{
  "n_head": 2,
  "n_kv_head": 2,
  "vocab_size": 8192,
  "qk_norm": false,
  "bias": "all",
  "optimizer": "adamw",
  "lr": 0.00169,
  "final_lr_fraction": 0.0
}
Each number is 500 + 40 x the weight over its row's rms, rounded and kept within 0 to 999. Layers, rows and columns count from 0. Numbers have three digits each. The size before them is the row's rms in percent of the matrix's.

# layer 4 MLP down (transposed), 768x192, rms 0.04, rows 442-514, columns 0-95
019:473565470573481485410440502511524495458488484470446520571550447417533463473499557534532632539507544438502510474481514494449433512491467517487532462446467401420510508547446512494537494500466436447525513565500530485533542519529522559544519511460526487554522480472524472483527503427467467466
017:538492548571524520433518511504428449447496539496578515472460493484469482633503541477543517518573498522526491539489522476490467468511489463550496473520471514447510461510525504497519528511550509539532463579523463536532490508559487544493454460474515509593545555483492462448509544516594490500
234:512502501487547444499449466503476425514404522537476577530503543496492432455512554458564565410554478488525556457527503505505474525398488489443478463421518445554474504475527539479539504556507487570633534521527540510478499509505556475473476458511480503475512446515539502460526465487457449548
015:490470407479426514514522499567499550517511518448548466441585504533489454442444462480536519541534467478508466469564479522511485551572425513506480537479498494481484446512561464549540508479581540538513437550416476546580445415519508393471514514478480474435503512494543483547588422503508526484
017:488403482523520480450424449514521414456452556467504482478534505531480548553464559444520520482583487499482471455505522548473384522576477507556524507425535507496481468535495528510561447536563491451577470544498486558526461442561480437536489478531483499464511508509452512518557495572552534511
015:571538549495539483414541492486457484531428532511515507495536493427514454608507507429533508513481515510496485516479536506512487494453497525504546535501487461507488510464482517483481471506478532544412491555559494500541489461473544545522460584429499504552495561513499449492426547441544522529
018:563495467509544519516534482532466508537449513509549511488451466451471588542452488470523430483499476555532452459467539542534504486461523510519553507487450548512426454390552507502506441508535524484480466512542461533499459449464494491533418548566447443439499472506474526450539487525520572509
018:547573503577498472481468481501519399538526489458469503596469440483533453477530506490486479551531490420523508515443522481448519487465462449475515480512484496527479538516471537505462485503514439444491543479537475463440509469446476563480516514494506492536432476491445508517566497467487519506
020:548475404520544538472542414516404464499493517533461547469507490453454517516507464446555509557535531478495512476500500565530467526535503457447551390487513472389507418494513452514543557516549482538460490568477518521485466503484503541488517490539502526518486559497479484524526471535512544488
177:530515530522513513514558483438587556520513545528557424480508450501481493451474486518476526572455483481514548510541441465525509469514496482561463579490487495464490504586446520466505488560469484477440536528587482526429567507447447501471494527438516437492537536458492510509487436596451524491
167:468482479460563546525476441435422550393539472609483494496492580547513479518451531543611507451540545614480478533463468521463563503504412536493554478501549576506460544500491596501507468487505493485499525557505458485478509498512491502519486490527527503551491488526512541540496464499446543589
017:461497481481444534505424500468549462482422476467521456489491441503532577472487539514478477433485479461468505478523600487550473511441442509556445563514474531610532573431475546547510440481462491480503470518543572453480548479475467445557448463560505446442459480480465519496543562470531498512
017:507616535539468563477481483501504524438486475475496475569572418483530451483571536512527534500517534471433471541486546464447420442457535576472479537503465479595518585550430543492454436494483532524480503484504511455577568517418504495542471529478509446574490489509513487556475548445464497513
016:533501463450460514481487456512464496498458509537486479476553464491426541443465519575515561501480470574531555462492415463532413527552496538538571482478508505448508492507512528467542476467505495511445433407428451517515534505549465444545515560487498503506505504524495453480523480491535513501
016:444520489531521523461413533476593583504545508461478519474522489492526460434554526557474574515501516476422493491469493468505404461515475505502552489488522475506540507581477538502507424459473492489557590521455543480541499482554506484504554473437560532461490475513497550442527451469436481467
211:565488504449511518453473495527501543502551567516471459521450490540442431511408513493559556415483530492509487486432503518537527603440524503534499467514507451545508565511480493429494486548461478516494503495501503579512532535527482515494471482517501473453486508568554438528519489444457471536
018:586500455540551504466438461505448474536477515494561539471592466500474514549467478459500496481529504483544535490509538496554455551501487483527493533508497496500500428467576469528501435526564533561480436571517475510488494443537525502433433479537490532433553586529495446498521506512567573497
197:438551519523579509514536499542534459483516507469612489512519473523528518467518512425510467516523522384563533497526544509494369487417529519548518559482450554529498444459519554468535481489474464484582445513553573517504432433451444472489548501483535480539583458470463549421519513455461492497
016:517567434511431527488488498594533496518517550469425507534525472451487575479495528514506522459462454523549553416452451508488556509526484519451551534471478462465469559504474543549554534520501490459437448474519506595455533524466477484593490572560460505455547431469489504516530491460517555496
122:564523490488564479482523469458459417483484530523510591484497560608487500490527547410554563475527539485495542495531549461453612519488499502486425569465528564540499519532496550503509474488481463567491497508552503551524471526514477536442556496448441547433566494478538526501517435487511577468
015:549457508520456504550460481469537457455459524547490520518456498544484526458485536548535534606510482405508533484509505519425573503547484513543486505425468511437483480444461532497482500519490477374563535551522483438499545552613535524463579462508508485499498495488491515429609522501495471519
060:519424590521441571526437514478529578570477498533436528530404459551497532559518451514484497488545468491516411524520524550498410458550478500502478448557567513472452489464525540426526516459468468442568526510462520464538510503573527482523449542502543500491521479478530440477474469436553423537
020:511526415555528533443470441540497547403449549489468498487535455439512542490474557543560523541508484526447535472479515525451438543556489538524521523428419466423507532557462556520539473528536488476491473535481502515546489471526470476521525508493496511489543478487468479458536509496487581509
013:444518454503500521546463531506529532447454526489455513500567471517524505466500590546478505551492509540500542451484520500520496485552524565480472613542502434525503543534447520507540433480401547548482499457517526458499485519503471472573501544435497516532527484432538480545447506457467492491
184:472497428512469472574471421502462518583496585479442483548481496446531547566426489513479481457477489567503440514470521468406532487504525515529455501500528529476500504478540415572567556431523464484461515499529545550542560516508540507458537443458443511487478535497514501519481498496545457456
152:489482492503492519634526582526483475569528541444499449545610417466536496490508524463517520460540532499466465479478569485565587511514453535445499493508543423531486505447529474446406512528513470502501577486518503461544404459501460464515544486464497496523458464488495498528535493495490500507
019:572477504505519517493541508486442476458506545570523560481507533483419568561460463506537506534481500528548557506494453541499600520576564464497514451497515476389473524460551473525492582525562500515453476493520467481432526505549482576458511500546498505532525516523506512420509496533518501486
020:520490466490568502501490464515531562506503538518464490491590511509423526471507482460493539588558499539461490528524476496498461532548497546549577506510514449494484438561530470521536439576541519509465522528456468522546435474528521432509528569439497515470515541510497510507482431519503586517
016:526553523524578485468491506490483495628483503467509538545566463453518439504534447417495506510501495418500493550507551456511519487420504481536517542589497466577513426423546481536478435500477471536433472549548509502481491465469511524460432470457457469453466563540487481500462523502526462521
214:497540569581482556520530455447470556594504502468533407508552453437489443492421493504509433540444488509472495500541505478532446475568464485499455517487505446549498471523521517539474486541530477508515581445483487539407543426468562573514494522452504397545551564512565498538477515477464488503
016:485498433487554487470512473495456501507473521551465570471590481519467543472491540444489506628543526537522499464551465470476461478516510543506567531498530489462491449444502494525524482507509462482455589551520447481501444515531473492453477483439480452531494493461515497449518453545503534514
087:520528556520564491463530512518531549465560499529485503500448475528496482531511505546519460489477484449581554569539487504497494533548608557502498478518498568485598548516493487515559487478554476430475456485499484483514512472450477447556499477518494507512515467382548556513450560462524451464
187:462481435477459508518509598529481495528511515539536476510480499519522462472487503559495472457544482516496488451539490519486518503527464503479527454517502550489497451459484527516492540512491454524540538463434455489478437487482508523429474470430457491517443524548559446427525495460445476533
017:482582436517450441454461506582559495495543511478396487535513441475524485423483485513484519476504472505507495509537440507429489495521462499476516501479445511424490527524454550472469507517518443458458470517520482469533491426477501485546570525503523451450518450471490550489533480462444525507
017:444538578546549460516482543533518482542494504485508502542528451501572445482538534469471509518479528491436464530447530467429384433437481498482496544574489456565516526470476566448473452547476507469480537512561486523509430482474498540547497546433495481526488492500505481549472549473520499534
158:520490453509527487419528479456413505505507485577456568474520583560490523525503548488552513446482444508485504491506440443522564516462528501468438467454521477538416531543499588494537489518498454564490542461494462471497530540509489539467512501448542473528492497513532523515477446507429464505
018:482442529481542527620464495463536449500458546518536532444526557590473526477484498538456447488527483498455457486465478504563564495535576543540461522457545534580465419420525467508515435462477550503535518500485492506462513482528542422529497486510505485446479474542502531475543459599491470475
018:537515496493546435512521538475484428593512455512478554550441495518537518515481443535487476492476478467493525537501497531480533504517490481502492514545489511514493533460551506485419484521577477454494529537533491485497469374458507512447514444525495418449451505509427495486521523540480512576
105:480447459510526488505403532499479505462546530516448466546386524516539523513542552511516542456449519519580502555438562491469534475509497525570508487536490567536457466527503547530489504374516453425489562506549505499504505495469499554500511486510520470444545579466491527469470500453536515515
017:605500506498531534525465468457495488526437431480455525547459468534503574505558443438502483503473501564549521468559623545516536527451464479519490540483453522500482582460523510531513473520558470482498497572511547517507503507471523470508488470549510490413482467487448535446527580493546537553
019:571562512545558568435452424479452484524465474515459530499512447467444561523537491473535522475561511477507527533503563477531404522475435482549551445511468470453522477494508499486561458525523477525471492549484505530517500522494533514468493509529501544499532569522460457488478524476554562516
189:542507508488462435492466473465449480476530510531515547463486508471508450516520493525533457543471446458580450503536482487536427485505507519412415442513472475433485525502523392425472501584499521539532476502447546537498525498477504537463443496435535502499477537552512458545477524486491511477
017:497538557559539453484505509477506540541474441471537533485489464457568515501488565477491439501478524476508426455448576543472424451444445513505485545483443508541467554452460558480471452485411516443496529546570518465551488445462499504524462480487476442506478472462441511443509517468499534558
017:511513443462456464540491543484469489494537525507529535513560504500492444385500487546481565565464551487511490482474429420482518529536530530512539505468499497476503535485510492450494513510435528432478558473491516458506452528542466567508546564444517535540536517513581458510587415485450511480
177:561525530470457446526484524507473543533528536526441470518517538472545522491465563428546516515469448507411515430481502442514444507489558427418549502484499403538500505510494504524468549577472505585462442492512515505524497486434481544481555512450457481449488520453518498519479498452491473455
143:485481533522509412507504555503344537530449497509525488529474498499517512476493495483493518505474590545459510510535457600537576505531417505525489449480462525579484520423489444531473443537523503535541482470475487540485546530443524390520500540574415507523560469480436534562462478529506496527
091:431479560515532506515452552521475544500520506429504466531411427537498551568521460439504484558494566514487518502482478516498439539506456508626490535593502524464483523491513537531527523455508491424458513461449543498495397469525516485463562550532472479382595514448514482482523466444546537495
019:535511508511567462421563506509426459560523522515485581471562502467483532568468504451519506549565501522486516495495483549420417484509460473454524483503526478448491467481481524460505490547545488474470510541531409514513445418549525509445465464471466482535492546490487500507436477545575540534
089:521575466490494502529498544444564554530545488513543460470432524491529492496505477485531480516482456428545483572519472503499491566477522556604456475538518524499625500504510538452547544499498476489507486524550543477490488511497514501473514491540535551457508501432554466508459457503562473497
017:543526521459456465537497486463491428502472468515498515545465465502544504501570494462496458479465538450488510488481583450484512493424506538517465558503449526599520579460485502464427494549490507463460598488553538484506546466418513517559481517486511456532425490520477455486522582496490505556
020:493465483477531495507463496478493563501520544465553474486511532512477484487483501511486547538554492450504540500500436470531542489583495503530541454559527466440513435585535472514582469546495491557502462441455497514485482469551492513436533474476465518512544593517501485502464447511497524452
020:490470492547571436494498463531506604503486598493516543446547549453469478490493486504501455547469511477508495471478473493545512534544527476498548510491434445399486511518525486569558481581520495519487451545532491500481435430510450504508514536462468533468589548487483471451497495480504555500
020:482399481485474512550524526462585501435509518512548470436509558543432509470438532546495508525549497499485497483493496489519566492562499489566474471458580505541461466498515473550553519449482529429572535531453460477524478506587482460482575458495526460529519511509504509524594434511534526474
181:558512503491455532554509550484510561524578529601508453451414539506507516478436506524497545487510529524458483499483495548472494498554471510502449513534561504501453489478487502503500509517448467508498528467535473450444568482538515502519447574451517519486501566440506473526490457508399492534
017:516447560447513523414520531514416451440508513525474492423444514479474522598481457416525519485553494545459424527499530541461450479472515512527503475502530482499515517491508505481461516496533512523481533526495429499616490506500540475522463505448522432561453538523511466541463500478512473562
019:507566528574528527504515546527527468506536489506463530541551451482486465472527527480491530558527578514468465534448536455428447461419484505513536496471526490588493531476488504444420480492519480457509583533554466467475495498491541576540505528502544520556500446508477542484569501473504480524
165:439593489468520470425508567499502533507483463490552514530484495528516517495444512519514491468461516460505503514590481531458582531603472433509494541417502484497492523513511513555481503449443509581485491463404474551560490537487461546493538472534507454499538481539524447544457488520497395454
170:544462477421447509541508534537495514561472554557484503493519501467537484474430564501471504533504437571493505403553434473494480517495493468560561446415553441575489514418489528539469453569436464539463535530539451547498555513483496517513524485407469436478537507446475519433491514495438533472
128:467490478493512491493513532491550464510462511548534467482552454467459529394561457553479496512573457510545492518542490538487513491549467525459492488566525501483498489494494554419508535498416517475498552554545475449474485540539550496545468518468554491545453437482530437514458451445482508591
015:498500615470541569465497496477515453496427464543501448497434473490484551529539526473547529512476495501463506516539510458538457495396446519540512491535465475550536528467465503486525504484488414532480503506469504474595573484492523469516507493511498468530499560520484472462458555437473458504
017:553493518527585523491480485476466496602583492533436499499420469527502479477581412457462526540529524485431475518510517446475436487451504437530562472572500457545534455461552457451417431471527468529542554515505450474526519555553523527459450487486510501531525574529496485501459469517441486513
171:526447459460546510520565503480479538531498586553573517474472490506446530437433488502519486467513447488525546552472465557471547505438457533427433526544535520475512534572487482522480466520457440486528500540560484478498553508546434478511438471430451505448508530444495500579533494528433563528
018:576534522480548469470522535461401461501503440492505524540457459462506501546500469444513488505490535593493468511507502528416540481393561536516529551508495507534503514470534523459407513557502515492415559513526462496544507559491542533523472520486518453559482449559487516400475545525466472591
019:518561455556501502467489491525573503553535552583427528448419495477437542464522463449522496533505420449497519528546540475521471516514431481544546515478476507466547485444501520491499480474505462498496526502509502474475509483525468477490518519511462530420536500527420485496532491482537479471
129:507445444561528471483497573499531454468502511531435497594517522416495494444478491508505481528515555551506524470541454443489540515452451437463470502515533443493445403452456567450499467503466450552500493570528443551539551517501519566516458477502472488532463480486509441469520401567523458578
019:513406499508531450537460448457555433491516499460478478511376519552538507531526505523511472466508509462517551493514546596515561498547519439507464448494531484452515475532472507529514521504562467487566501513511535479468501469540502515477552408549535527437444523501424507557527550541504464487
020:436530482522455494439492559509554439425490477508529482474523497478514466533449562506502539471516496527516437458497531505401514457501499540495467613464539505623478617468498527510470515451462513437543537521542463487524495484488528532554494490483525430560498432490499501504561526456503482534
016:583581471544518492379467484494460507592443478516458538571519410482471522531465468451501513468506500500518522502542484523454447498409464495514555549526432445470481480455534498499490474566524445477430442564561464494510520487500542474523508561512481463505514485501467514395476567462527462535
020:529475573461563546509511530487410493522525494474529484419416507574508561557503437486497485474506485569520420499501500523547464499497526501528544503578504550535483500461575473488494464455557504529540471466473472508565472510540490470483420485520471457493489517516524511462477469569517481522
021:534404484460512513565534471572522551537486516516543533427506563525452553530502486486482462517470532513506533462477407496550524552554488509516536447518533508414456431444519451511563538514526505512481529537489551556505443461500457464513532497538475532489528525516490530465484423585518506491
015:490463448477475405544475502471542512432451505530482522505489516511522507447466514523485461550501513490430524497473499459472578521517582597492489495501571486495515533508515537507456465588524530462469643520513446470465469473476496511450539433474512523443455462506482494520498464635442453585
073:507478508458545532567490479544480468522538525514543498490476435480508491615599486468526442527458545556514479438524509527483492546428511404542496482554407553494500496475571465495579556490536445502378510470528461534501416496493425498505565449492480474528459515426439562498493590531506478460
017:550532526499483567513536506496498507503422443534535523538549428486524524526543543494546477524450550511460489501482587495517429468398447542491459540527443492574472525425464522507502508487462509466500489544557551506556511513416494459560458511508514498521471506477505512464492561430520516541
# layer 4 MLP up, 768x192, rms 0.0584, rows 443-514, columns 0-95
020:478470437466489480489500475444502531534522561489469484470449523440507493360465507523440479483483440483516515496468454456528576525475521547506468420508519505484500436554563506473513477517512530562498561467457455570472492537507497525502578519561483447510464473541493467469552491418479539497
167:471384499506586500550524529511562542473492515488521504454455446504441522512541593514477454501516474528407556470486484512485503485540494541482485498540498515516497581523507503545564474468565499521486538514510555482497546465497503433464515547520553429604498492490496488524497501548443531484
018:466533568498540499455482502477569558529474500544439516543529441487467509564502534507513453413534516571544574502461535492459434454471508533529521500500510505462479527513489452469488495495502426498572549486532550516520487502527525443446568464500548526479545470510502488498457513529555474639
020:491490534472506511484475515463515567535550507548503503457498484496458450329519483532390508457409559523543518665513489464516443503513444528500420463517485526526461524472452467485469485487489454528495490478441492508529502568499522478482519505405499467498479463449512561530465506458570476495
016:536488454452498493537428481445433494546483451451535488493473549526526485565531500495501495482538506473461471402493419496469469496452499526529458473508499578550517489512519441490522496499430536437550473550490484508592497489541499475504501446496477492528515422523443515478575497507519537426
021:504557559501490471521477506461505545536469475471570449533494526487443480536498575531471554527486446545484589429530466471504568506458479574506508442480482532550494491473437448505489516488396468545519476524448456521570529492490547461501640481488562528522519477518461525539419500467556438537
020:481509531452448534524500493479548510492483498541540567446442575598446572474460508517517536418455531531486479452610488535512543540545513507485520540449556490512502484441449573508478482520526557552508490490461556481567488534536499502477446503369537450486520553518584517477465461532432491400
023:461500604489512507510396482510509544553504481460510512476437584537485505537435532525476506447509443528513408398552474505441535480483584588532533471474586494613549500495536544479533495524467508516532481465500447538607501576524481459511487430412544417500491434484513521465488492509487479508
180:450511503481465471457459488555463495499464468476470535431494467551473562540515560550482441532548513520545515485374581463482539552577544481457550458490561484526505556435542451485489515462590527524528473537470496449547421545523540505579516524539516533569461495545484428594437585452580473533
155:500540463514460438498514488511558475459466493487512532525481570531530489520511485528482489498412513395552450468465518426519462416488542520512524497454502513538471478469437422476520438548507532539552445510438512480472509520448545503471479510452500551487432544439501543461525517482552480452
017:531540536478499488488543535478550491451475603474599427547560501455455411439534553497495533548440528498452557568478442459524435441504458493497485526509439571512477548463479442472430553454430500507515462551508510525460483504500500492545531527450505551512534561498549518538448484503520473490
019:487473458485484479496516500554438527509542453511477531407492468496491478564541462501506456513542540479465465432480440543452510527516405506483504542555509547501570504442445548476527570443497485428542564484507457489463481479492405502461461511485463543474514537514488513488504529577441486389
016:470452477508542490522460492534458534561611465501497504484494489572549476454538527524433452530471507481548443474524486498496410480463458483489467500523485514510512503463526498493496475534497461438574533508476449509542502518508489485479587477515522570511495542457461464517488513508520537561
019:524476545496509509461558528564459469485524528557526515521542456480511492586481497473513483506511524496500494443473492492544527516533513571494439544507504503546527500452440521500479550535543523482464458501544496492455560526484449548457473477435445503449497521499586450544435506618505460460
188:545430534535551480480590480504457522501476536505543502482466482500404485478508579502534485504500470531436548471483503557454515548537501528453467491469515557505527531522496499504528479565561529475495450549525590482503524539468510427531475551490506492537512458433536564488478510515504508445
019:433527525447464472548475503438509543531533513452505479518515542492420502590506573511518524457494487483503459482503468537499488461446519522525516426492509532546524465481504456476543529485440476554576461508475495543589470545514509465516581458389532484504469478545466562503481468420576524443
176:549517494534467444440533430472510571413502471453437562459480582479485501511487470486534562558474484550495481449477442517546461491511480513488493452555545470514514546504501470525515452539547538440464522477444571447504525510520532480515396474493549552447550565463525494487537551518521490516
020:448515528531503504516453523496480548514537373483572484457498519547500498496471534548477528503460502478482476485507462494511502486501541534544447472540547569553397540431489483501507471447386528532523444521444492510585494474519457451449534483518505468522506521500475507466505549546537459472
143:411426530586503516514565578505507532423489484492472516425497485484480524473586511555517469558530512519516466477490522517474528537464513523540536479482452390476501492518551472531537508514549526501521514464487454439564587509517497443517487499499491441575483515499459505491469568501501508554
020:473471491543538491412502495540500510510555548508460517512480467528469496475546499538506482377507493595509447486532538504504474528508485439482479512500495442543458477512454571484447452560536537523462499462479560535517479541490472571488446522459517534514505473484568420467462453512462470555
071:604517435507503488495573505563458569530466529490527507510476513468553460470443567486520527514459469469530495424484476526467536523499527545425474501471459493492503513460425482630533552562513544564441496475559532508415510462491517504513541523498521438542506468457424486475508559503489483473
024:464480596561491530481472539519491535543590477535523536455462455519452471535553508512480491470473523559506473513475433490499531475496464529543490516556498560616421498409459509468522504463444499446554486468505479513536484543521430485467565503502533551490513510496523528461439486532601449494
019:516472492506515494478489514514446542509538413478525493458515484511484446556549501469532519567520552449479429526474480507462486525519464489506474521570488582577458519436519468492565547414449471420524481493527500505503529528502435482476510464548476576455506489488472555512506520573596484481
216:543509477545540530483461567565488467428422529441541447480474552474509503449511481537451488513452569424587512480522565531481481552489546572512531532471473490483500484524483501480465574509483568515454524546537447536545574493403487465563541510491523511507572444496509464454549434525523443492
150:508512524576587567474559411550460562454482510526495516425456513492477512486448507568516506518479401482505525524565499565497478505471500537539470522479445505546542485522455558481542485458488499495517485510524501439462557513509458481520416549505486494562598485511547547530450473521423523500
022:441472504555529502475423473550469563531532472483458502510510492532520525516499494562466480540484414486545459383496520467478474500493502470533517478530537536530488494560586541539569469484480446553498513531414467561580536568491490506507553535582519482564491505501487503464538530471516522566
020:478485500512459501519498525543487551520570455553482539455498464513534526548532425503488474435484570525534484510503484563482518577531476498537520495590434592537405501501461537499533529477565468488511505475506510518588505499523479518465532466528521491533469462509546527496462527589564472503
019:536523455472435503543492491456530483455452544461507469536450585511542539577522480495554524489565517518483507370555464502514551458479620520490525522449502507478416478564560460489482554525527570500528486561531532450520454530566491478542494476484539453555516512549524477475524490482448510382
187:433437493475474426484512524564524419531534504461452445459472484472471533504566508507509530464501466472531510472481548444505459543458538533447591453533482528493505595483514474500492536502573590490494449540425493448616505490494556526515545442519521614491433526491478521587555538521509461527
019:514477513508460496517460510477485566515521418497447511467496496475523492559498468522509481505530522518488499435491520533418567503499558489553548478550460510564446479541519510460551529502526521472531444462568494482496530555521497520503571395554493542492508467499496529489472560549545494471
124:508496500520501551506516586532421475523509528636561510508470479526552461482469573481580457463519506522454563475506551519432496553504514525478507576452522521490466523534467492496483491465512477589462474530499478456544469502451459506480489450383467503504472481498466473516514509518482469532
160:546499497527517490486526449514449587474546492453487613479468513468484494454520586511503532563449442540466564517497477500526429472512484493517465538545510485515477529508516494582513510553464484493437462472519493461478538527490450522546492508573513495519551540496587557565440522587533466478
019:528508523517511518497544525493481494513516472523521565511482493575551544549500507525508461445492508627505517454480499534475518479474531498526566559486542591592499498459453551522476524511476503531542509514503549491543518491523527538462498424499517523544561510478522464469485493530442483524
017:591465424467438521494516498416499486465486433533532521500501586491547508521551447480576544557489523541500538443551448451557513500548538554473495504476494544478539493514513510485497530489550530464471515512525511407496504503502555522523501519512536500498520565560495470511503481482427490436
132:521452438477429370371499438532477514515501514484531523537429527507458513464504428485512499471481521473523509535529469383523469465470542470536581501488476523418488500451476410512543492563497513518458450518508451594501512491455506456459431459460479564500457515466483519500531508519514555501
021:468505436475501481451507509458456495485502471464458449560489437457482479500540507473478528518505533537530490640539535479507464497488410454458460388519396455404512449548495517516499495504564424477467506513547520418458493489465518525520551469502489569514502516480506486503459506487561453537
020:493508517501412504534508461435574481462414566519508503483467562479456499549509491477529491417495477511467560438515547517474495462495529470513582536421508478457493481529438495495462495549504545551501472510510512453497481493533587482555482513439530488513540496497549486472447459450386522493
132:499512430426529476436549561505447455447544533587586501498480582512486480452581475544501538404504504546567554516493439442486541461493456446485494508494504495442492467514486489487491461496417472491505555544517462556526507519498434472443450440417452494500486489492491622457529489461391468520
023:414516553529481477520517533550536499520467523444578468459533504480442432527391572517483557480489473428425490482479478515489525452502496572519506502507525490549476550480421461525485475533375569471494422508532494552539454507474482488506495560350520451525511509524542534502434470492481475421
021:461464525389489483524486514556454513542564578501584505432529566546498497494459515542473489491482488520490421428538418527476537466500572573477513491514535483596496521488483547477481498554516580518525470488545452557549478549521483504558501510374540421535451530552569510482478480506469519405
214:404440582428537496431500576551498526524483442509500507514467494569546492584504513461487471523459583446541510476440485547431502469460508529536468516491468478507497565533466495459518479509556478493497618485497495509486525488428495542511510552451571453572508526514501405522455477456483533466
022:556513510511461484455503522464535484512450539483554481498488515454463481564528542495568543511546487531447570445511460493521592496523523559467518539502499523546492484463422461473483548493476512459500453475509499497467521470494490488530504475467524543467558503563520535504432535500458478452
017:533472514551514520457460474516512532492548475488449555508482482487517565658589501515579466472557521537536488464500547522518519490526470478499502553469468460490475497517557514477504493492555466519529439519505506486498527508500539546462450523549538612472519435491442476475404512599495486520
152:475539516551521560483514519529462555502511489491543489484459494554525475534433456508491391557454599479587442466515518540522478512539522520543390550423453494523491474505422525480487517470493546539458508488470467534447528577469508477535474493412479484589573493563444474455540458491532532500
168:419510462551518440496457502482562475492481479553565556469477521527499526510489496469510371498501596468520485475525528379502516477438592556458468501509541555454497525464438508523516449508620545528482454478507553530479481538462501436496454501478482475545453464430471455499469512512547516481
098:518471416501473483471593497470458522417469506539483558454528563567500488460474513557592534486500470528552506446515465507460530538437544508572445464479515470526480492476485445493534468613594532489471522453536492477546541524518463503502433566395538515560450429556526512489426484551427540490
020:511467540466462518566437474435464537551517474537461561485495565565491539490538426539514505435488485538519485459555488504473474520501555502529590501543531531530380485517492502486548489501522469531524514431494508435529521583548524501529517415486528429513480461509496542472515513479472523465
125:479495446492508471518521538464419533529511492597533537551457496451493505481462561488573460492488473506514503488449498516492496544494485513553531550515518498521405547474483479506486514530490513622493495520504547442565544568480511492552500506487493470479456507495556428510427535566504492559
017:466534464480505506515509479453565485476468500432531487465518500416402471515492536511511477453482480461464515596546467530534514480516420476527508516491455507421496474505486467480497465495441554537491454581528512431476419466489579491501480558489493492475517515470478534481459451472425511398
018:475479526484472507499426458531518509480509548565441497512517472537508609519521452464521472475501516538536477515465556510545463548497560483532511539499574458493550547467515507522481526470542468561529553494447461525540580528539446482479500566509565411482450483513523528513563537518565521573
025:521509512524470517459445524468492520489484389486514483521495480475504530594485510496531524555546468533499507431440478458494530467504591573553536494483533529622491524464544454492494530432446501523510454477447472535552550536522504495514543515551510484542531467528488515454500554531555471561
022:515462508521533490439470501550483491506513640495409490570473401503551451457578470476442473429524541511541533556476535506506432517530433446497483427553411466422417493541480552493477488518568397476488494447497539563457535548506459560495448496539502523494482492470555496512456523540583492517
166:472498429493481403446497508628499515490515510498505510477455469447475508475489536473526491520460504513479514544513533436481505464466561506499516529488519480458487562559418412494546447546619498506478473497518495463540524557446463523505465474487505510549475470481522460581522456579553503522
020:533468449485515470539528464455496489530458543493438529429452518396577444382473448523453449474501493445480529468437464494460567531474447519506473386496443520449474509567484482473533507559505463510501507547496460486453493488486509493512495459525452466495507461485450513490501477482450523486
019:559485479461518494466517517476426473526508537530517531409519559584527482478516483553487494432469495476498523434525442542524528546527456515418493503529482582501444446520440589508506477524524520513464506500528565492499498487484505570470492425460471484494492522495556468488415459534430505396
159:476484488588520531512538482498446489444513527507551498456487483492442552477479507601485394513515556487517546516551502490502504521493539533566433508502528519416499483521504455507525472479521474514397500520504527497495523519533466412543468466465488438590560416549434491455545519626518473485
140:467391512451486427449558480478535503474512494523551499444489486489486566561620467452492496449503527503468468481481496482523513489509509525439489491506553538400520563440483406487502485570620490540531487519515501464460521494514568447459487530484571551538416475440532486514540485529500548496
111:511508487488490489515498542535493570513516451418550542538476507507532479531473512492499535515411520529474472486441500529480476538523537492524533451497462481496492505504470496647527515500557513550473443466516516585488488452488463496498574470547465501491571557410450528476537603536503452431
020:508478412455506478471546482510390464494459571454509467521520487465573425454477465505431450471513516486431482374503437517453483443478487517501479505516437526513447569517497464491441461545458525431473470549622459465466492469483503518520462494488497480518495489508516474495511471511424496447
022:539493501445466448519583503490474488490441566523498516510523569472544509498457444531512488461524487524492498433525480561469532562509563546454527515441512513489542527571483535492494531542544533547448532560561491504467506496456519567519440477407506399532438497515524450527513490481401513431
184:455441491471529408441479529550501503451489457448495564508487478541492474497596543470575474479460547480507491547479485390544503508513459479517585478482510527494501556486499448543538496475536579526495493453457525489445461511488549441493469528480521530536544513503496511556409532472527527508
022:475485488538479494538514470458544475528522452488488488393447556462464497474510503540517512541489466410474537473497463526558597529492444502488487482501489543457527440526442427516546447516465530537490512591430477443459470425450536470471567536519489499466503492460441516482471466446464498404
028:506516543486514505436505542536457509525491524467534521596440454566504482546506503516498462454519488538513468446544469530437564500490580471493478531506481467588506466521456515455422476545518491519483462454559566510529493506531493496550457413510549484532534529503573475485413494535474492560
141:541511449532460441523506518492543462471406527528561463519462485440386518408540507588470439457528516504453580505488540431517474478497554493482496483520517491596499509483458452502517473443580519557518467516513509459572545509466489413530513466525588466549524461442505500472458513491542469467
024:464508599488507555515507508555537493490500521513555495516509490541415486447450501480482502479454477516506427533530518488516453482526509510524508537502580496574525523508498554554492458545502504515482495506476552532518481605490507478524420559353519424526500520446614554517552444452527518511
025:551468460499506498482534505477478491535512581525428537429494498457568447437607456509461479453503521498496574535441478502504526507526415436498447451567431566443417490521479490471515510498542402490504512554498530499415506466514476524461537455564432575470537501491494546503475538509521527513
019:498495448452464467500510485476512529535512434501535502420489579559486523446470534582471493461477489518526494396567450528485432495470560525497540576450557544570434492462399448486438486498454591567493510499452507450584473463489550525479505451418496424537482462488502453465488508484403502439
025:483501474471499457529565474491515528514433513524489457494519507408490525433414547534466532567509475476478596515465535476478556546487514565456496457449484442424469524561435445500534519562475465557501540523521420543420563463457562477535590523527488508501494494537448485528493512437449496544
023:492522549496540478420444515486487550525492451472482436556551436484508497517474501495487513500492429535523478500535554480514453437473542551476535495517516457501522532549539464527492460456469518508523425504511491506578586522495585480515559507541527448533541393514506487551499518472571485619
019:535506519522458559515478482490557508436554384519459541449483451476457506474566414469503505505467546472521437625478556526511496496550441427533491472506424459467485489478554464519495488486532517509524446569483564365461469518478535499504498512517507518504524507433482531500519455462549496434
089:507508535487531508420561525444455521422530489530536456494511573523444541453468531578526468480529479470498493491466491545498492539477560544519460457380481574515509496457467499457481487504524466535563515462487497544511522505483586449524430565425462499559519436494509516516433395530482444556
019:512501440519501452451555506529502539512474566441545454499566504457486438554477533515482529524531484476442509373573459505547427486523485585494538531535492526523399517492474470495521520479423544425499484497558494510540475507462490533523486512496490515485524444568508483536501526532446489461